Weights of a small transformer language model.
Size: width 384, 4 heads of 96, MLP 1536 squared ReLU, 75.2M parameters.
Each number is 200 + 20 x the weight over its row's rms, rounded and kept within 0 to 999. Layers, rows and columns count from 0. The size before them is the row's rms in percent of the matrix's.

# layer 12 MLP up, 1536x384, rms 0.078, rows 397-430, columns 0-95
105,192,183,208,161,203,209,187,226,206,208,179,187,186,238,204,188,191,240,208,191,196,178,201,208,195,204,206,177,210,207,183,231,204,209,209,238,172,196,246,186,177,216,201,199,185,196,231,170,154,200,193,193,194,218,195,218,201,170,186,195,202,226,218,207,231,211,198,166,193,163,202,236,192,208,212,210,178,200,214,209,170,184,178,211,209,201,204,193,227,206,238,208,197,222,219,186
055,197,187,233,178,196,193,170,219,221,182,205,166,180,192,213,200,194,197,209,231,216,195,214,185,230,174,220,213,211,200,193,201,178,217,226,205,181,231,226,213,210,215,163,217,199,197,201,205,198,216,216,194,235,205,193,191,174,189,183,195,217,231,205,197,169,191,223,142,209,179,221,226,207,194,161,175,217,229,235,235,215,239,212,179,211,176,172,193,211,191,219,185,178,182,182,202
092,210,192,189,201,199,169,207,235,209,209,187,184,235,197,207,192,200,197,203,170,231,201,197,187,193,196,216,193,194,238,185,198,202,225,211,236,191,196,174,219,213,230,209,221,217,184,242,183,193,216,221,196,218,211,207,167,207,202,236,184,189,196,206,201,176,204,187,228,206,199,199,203,230,187,190,208,225,200,223,233,189,235,193,210,206,162,168,206,183,210,225,158,187,189,207,159
039,191,163,196,183,227,177,196,228,207,184,211,176,191,195,199,209,246,202,190,187,235,242,197,165,194,166,193,185,206,196,194,216,211,201,244,217,186,206,238,214,177,196,182,206,202,211,216,213,211,203,211,193,200,192,196,189,187,194,157,206,187,227,206,214,181,169,183,182,211,213,205,226,247,190,188,214,186,204,232,191,210,226,192,135,212,206,179,185,211,228,217,189,190,169,204,214
093,182,208,196,204,198,222,206,209,184,195,183,185,211,231,192,209,253,204,248,192,191,211,239,196,235,200,184,187,192,194,190,201,207,199,219,232,183,204,235,220,211,228,188,217,207,200,198,205,217,206,193,185,229,210,154,191,180,191,203,260,204,215,190,187,175,191,194,175,211,198,233,196,213,206,205,170,164,195,226,188,208,186,209,195,205,196,192,188,211,207,197,233,228,188,196,194
097,205,228,213,197,180,194,174,171,177,210,199,216,208,189,194,182,210,205,210,212,218,185,217,167,207,175,187,188,196,211,180,197,205,202,192,203,178,157,195,194,195,201,182,211,208,210,219,184,182,211,202,181,225,218,200,199,177,184,216,226,178,212,229,193,218,201,162,175,198,197,239,221,200,206,197,200,208,203,199,193,246,210,249,193,217,218,199,176,207,189,193,213,193,217,219,198
100,194,213,201,181,182,201,227,202,193,165,177,198,171,197,234,229,184,200,205,189,196,215,182,208,212,172,196,187,200,204,207,206,197,215,185,174,191,242,230,193,221,252,216,204,236,253,213,227,213,199,190,195,167,203,193,187,190,188,210,218,185,198,214,191,181,204,225,216,175,210,241,201,205,172,203,201,207,173,210,207,211,190,212,196,231,181,173,178,179,186,200,217,240,168,188,190
102,210,178,217,212,237,185,186,221,201,198,184,183,182,175,220,209,210,204,200,213,221,198,208,205,214,213,172,187,182,174,219,189,196,168,193,210,187,212,186,172,241,184,188,210,203,218,194,183,188,174,206,191,208,228,167,200,154,173,186,228,173,204,223,226,209,180,208,203,198,200,205,178,198,187,213,210,214,225,200,233,231,250,197,196,220,208,188,175,187,191,242,164,191,190,183,192
099,201,169,205,214,226,225,185,215,201,224,207,161,205,203,253,233,200,192,196,215,189,194,204,221,192,195,219,182,197,202,212,199,209,186,220,214,223,205,157,223,176,184,198,218,200,200,208,207,190,188,244,210,212,188,217,191,186,204,203,201,208,198,211,228,190,214,220,207,210,231,175,199,239,229,200,204,206,237,231,208,201,191,176,204,184,213,202,158,204,183,232,206,179,195,210,199
099,212,193,188,197,182,195,188,226,224,207,193,175,209,182,199,189,193,234,222,178,200,236,188,148,192,156,199,206,206,240,172,251,195,213,219,179,212,203,210,198,199,172,193,190,186,211,188,164,212,228,229,186,230,177,194,202,210,197,202,211,201,189,217,184,175,225,200,216,201,186,193,216,205,173,142,172,171,194,206,187,177,225,163,216,188,184,196,225,196,186,181,223,191,181,161,197
113,196,196,192,162,232,187,217,208,206,190,215,176,181,197,200,221,212,187,215,175,216,229,211,197,191,178,196,161,215,174,192,203,178,215,206,186,202,231,248,214,216,208,195,194,204,168,214,206,228,216,204,187,206,204,204,176,198,135,195,211,211,196,175,195,233,205,210,208,221,199,236,190,202,226,190,195,203,227,255,189,178,233,188,185,192,189,167,196,221,154,182,193,229,196,202,207
102,206,159,175,180,212,165,197,207,200,225,189,195,205,217,198,175,181,223,172,181,192,223,187,198,184,190,213,197,260,198,216,214,181,240,212,213,233,166,197,217,210,168,184,221,201,180,201,194,223,209,229,190,205,200,165,179,218,197,210,177,198,218,192,206,151,195,207,213,222,215,221,226,233,199,216,210,192,182,230,212,210,203,202,191,190,199,197,220,175,210,214,182,230,183,165,192
100,203,229,209,215,164,187,216,150,176,204,200,209,243,181,179,205,207,188,204,198,211,207,215,178,174,236,191,227,200,193,196,207,200,197,194,207,195,185,171,196,207,227,173,221,202,154,211,225,184,220,220,213,186,163,216,179,206,187,196,223,201,248,214,230,177,224,202,192,186,200,188,207,196,194,208,199,204,201,215,168,234,210,203,192,244,199,189,175,192,213,214,184,203,216,201,182
095,238,196,209,197,194,156,160,230,191,224,205,169,214,210,172,203,241,209,203,193,232,183,209,230,188,215,195,203,191,220,178,180,189,201,227,186,172,208,212,224,216,206,200,192,196,220,204,187,204,209,215,198,236,205,196,165,214,198,171,223,213,190,207,199,143,224,209,190,190,156,183,210,211,209,183,223,183,216,213,218,190,204,189,167,186,135,207,180,221,171,210,200,230,193,220,176
100,189,217,202,176,215,222,179,206,208,219,212,184,211,217,205,191,229,210,254,200,187,210,241,193,228,191,200,187,195,195,194,212,209,212,247,203,220,186,203,207,221,208,179,240,220,204,222,189,201,204,207,164,197,226,166,222,212,207,177,233,219,204,215,230,200,214,157,185,166,201,196,201,189,195,154,222,183,219,214,178,217,187,164,195,249,220,192,176,173,173,208,197,246,144,196,217
097,197,170,216,203,230,182,191,249,177,183,197,178,213,175,184,194,192,200,194,191,229,226,181,208,171,209,181,225,232,191,173,188,248,217,213,188,236,200,184,173,214,189,170,227,230,184,193,176,203,191,260,187,195,185,135,222,154,238,200,229,191,207,202,184,230,214,155,183,204,177,202,195,197,198,187,186,183,215,208,196,212,188,196,225,192,192,198,183,215,179,164,223,206,222,197,171
094,230,216,215,207,213,230,182,180,208,207,218,186,194,227,194,207,189,164,164,230,208,235,204,188,196,147,194,218,198,172,193,193,190,161,213,204,190,183,187,171,240,183,199,212,217,205,181,178,193,189,223,188,212,192,236,182,209,216,204,157,189,206,150,219,220,197,164,201,182,194,227,229,182,180,202,228,208,236,182,218,196,250,196,194,219,212,142,218,197,202,235,231,206,161,214,228
096,208,218,195,184,183,197,232,214,207,213,209,196,207,212,206,186,204,217,227,222,223,219,206,190,202,196,209,168,194,182,181,216,199,190,206,203,186,218,205,231,190,205,202,207,200,177,227,227,188,216,193,145,214,214,218,227,223,216,183,198,198,195,203,215,167,214,201,214,238,226,175,201,182,175,204,189,169,197,214,189,205,194,206,221,171,212,199,185,211,161,194,164,213,198,169,246
111,191,216,212,198,207,165,178,205,193,197,182,205,190,227,197,195,190,202,225,235,181,231,213,177,220,191,210,195,192,204,178,196,192,200,186,192,176,242,199,156,250,211,197,218,201,193,204,210,177,238,224,187,228,160,197,162,179,215,194,203,190,241,202,237,195,183,197,192,202,195,179,256,217,180,214,184,195,169,194,202,224,224,163,173,194,190,215,213,195,229,162,234,209,225,216,204
101,197,196,176,162,153,179,166,195,199,228,229,207,193,167,203,227,218,222,229,136,197,191,202,195,186,212,178,228,216,219,175,197,213,205,193,226,205,201,185,210,200,161,211,184,173,199,213,194,205,215,204,190,201,179,235,202,247,205,185,173,176,216,210,209,198,208,195,175,224,207,206,171,223,189,176,208,181,208,216,213,205,185,206,188,178,176,196,205,165,190,191,194,222,171,145,194
092,200,242,223,210,161,176,206,208,185,181,191,204,184,150,181,204,208,221,166,175,226,193,217,162,193,195,168,211,228,208,200,210,195,192,215,199,179,191,198,213,195,209,159,212,228,221,182,197,219,199,188,167,228,216,168,203,148,213,210,191,218,217,202,221,192,202,194,203,204,192,192,196,196,180,192,185,203,201,197,216,147,195,217,227,213,191,193,194,216,186,179,189,166,199,220,204
098,190,202,176,199,196,194,223,184,206,224,170,208,204,200,193,167,192,197,187,179,178,243,188,209,229,175,155,153,239,224,178,220,226,185,233,248,183,181,227,204,190,163,202,221,213,190,200,209,177,198,232,156,193,234,198,196,213,205,182,202,205,234,213,212,210,170,217,227,216,189,189,234,199,186,197,205,219,192,197,173,201,178,195,190,187,182,187,199,151,208,191,208,169,180,202,217
102,214,197,207,218,194,210,196,217,185,195,184,186,225,203,225,190,241,207,235,202,231,188,193,179,183,173,216,209,219,195,189,241,201,207,187,195,178,201,247,218,236,206,200,199,219,205,197,211,199,209,175,200,182,209,224,186,192,194,213,196,188,212,222,189,213,190,213,193,187,192,222,202,219,178,216,187,202,202,175,231,178,208,196,191,211,192,211,212,220,200,215,185,179,189,194,170
099,203,169,193,205,192,206,168,194,204,195,197,201,182,223,190,223,228,196,177,226,202,188,182,242,206,197,227,177,177,171,212,200,170,190,194,234,195,160,198,227,203,204,199,233,160,220,199,206,190,177,225,201,187,247,225,194,200,187,202,180,176,216,228,231,194,189,235,216,183,195,239,188,212,173,191,224,183,220,201,214,204,201,201,171,186,212,204,176,203,190,215,164,218,200,228,189
121,193,180,200,194,210,167,174,199,217,208,202,205,206,173,196,204,216,216,181,170,200,202,196,221,249,193,218,177,229,198,162,202,217,167,209,204,164,205,211,194,194,187,191,219,198,198,186,191,162,202,235,142,225,202,191,185,186,227,197,190,174,198,214,207,184,205,194,185,184,218,168,182,237,183,176,193,204,204,203,231,194,185,174,203,210,175,187,231,201,192,212,224,185,216,204,203
101,215,194,237,185,213,211,232,177,187,205,177,201,222,191,210,196,235,194,236,194,190,195,204,198,204,200,193,179,209,181,209,180,161,205,192,204,169,188,200,243,236,186,205,239,209,205,228,199,228,203,168,198,204,184,188,217,168,205,190,202,210,231,223,235,207,209,179,152,216,202,237,200,221,211,178,204,211,183,212,197,206,217,216,141,213,206,221,184,235,171,225,233,213,186,188,199
101,186,208,191,183,205,212,195,208,214,225,200,198,206,197,171,229,237,206,223,210,194,203,174,216,161,185,172,199,198,212,171,211,190,214,167,198,175,199,235,230,202,191,180,228,201,195,198,226,211,210,197,208,193,224,211,201,227,155,173,218,182,216,200,202,167,191,250,182,198,185,222,175,239,193,207,200,155,212,208,196,241,208,210,148,206,202,204,206,195,187,193,221,219,225,188,188
098,211,237,187,192,238,194,158,239,224,225,208,212,193,214,199,207,195,187,230,181,201,183,215,216,190,195,214,202,194,195,208,206,175,181,194,187,193,190,196,175,212,190,200,199,209,181,238,188,198,190,226,199,171,223,189,207,189,210,189,213,192,231,202,195,208,223,232,229,189,182,193,197,207,175,190,202,208,202,212,206,177,229,233,239,241,169,179,226,201,228,195,230,185,150,198,191
063,220,211,204,191,210,211,219,232,232,223,187,185,188,178,233,196,219,188,224,241,194,193,214,173,186,175,170,171,201,187,192,236,170,186,218,220,181,205,207,219,219,223,174,227,216,187,235,195,212,235,217,167,169,209,202,183,203,170,177,208,198,209,185,200,198,201,200,152,203,198,213,190,233,207,174,163,187,185,230,229,193,224,200,191,206,168,207,223,191,186,241,199,220,188,207,241
092,211,219,222,198,184,193,149,198,184,176,187,199,210,205,191,197,230,238,188,212,251,203,214,187,190,195,187,193,230,217,195,216,203,196,201,200,213,157,249,211,212,233,193,210,235,197,215,174,224,188,197,169,176,174,210,179,160,202,221,228,235,231,217,217,198,220,193,197,163,203,243,184,216,211,180,193,211,206,218,184,229,206,168,198,212,187,170,208,160,199,183,181,178,158,194,200
108,196,184,200,168,242,208,227,226,242,233,199,167,229,200,218,215,195,223,222,194,202,226,223,199,206,185,199,196,203,174,190,190,221,226,198,197,164,224,209,207,205,177,166,196,184,190,218,197,207,230,217,197,219,220,176,206,179,183,170,222,196,181,192,203,171,172,213,190,226,215,187,182,195,217,147,222,183,191,205,190,189,206,160,175,201,214,195,206,217,203,197,187,190,189,180,169
103,197,199,205,217,168,243,221,225,209,189,191,164,201,199,215,220,204,213,161,177,202,208,157,212,211,206,222,193,180,217,125,182,203,215,188,196,197,184,216,203,186,204,199,228,188,189,174,208,180,183,197,213,204,183,173,176,155,208,196,188,241,195,215,156,197,186,202,234,213,209,168,204,209,182,212,209,212,172,203,194,210,183,169,175,238,196,224,221,183,206,230,236,224,201,184,198
101,200,182,207,204,252,213,216,216,228,183,219,194,191,206,240,168,164,244,218,238,221,168,193,141,203,154,202,168,192,213,176,191,178,213,207,220,197,209,195,222,230,201,202,195,171,203,203,203,193,204,208,181,226,202,219,161,220,183,164,179,165,193,218,238,150,189,208,155,206,157,183,154,220,199,221,191,204,200,208,195,197,221,177,199,190,208,205,206,195,177,194,198,192,155,202,220
109,203,184,199,178,223,191,196,218,197,213,179,203,192,202,187,248,208,191,206,213,252,242,232,198,202,210,193,226,207,204,208,211,196,159,163,214,192,216,190,209,170,186,174,200,168,210,194,175,168,237,172,189,209,223,209,197,181,171,237,218,154,216,211,212,207,227,210,225,243,173,191,194,197,180,203,220,200,182,220,192,213,234,180,232,199,202,205,176,161,181,190,206,211,158,178,190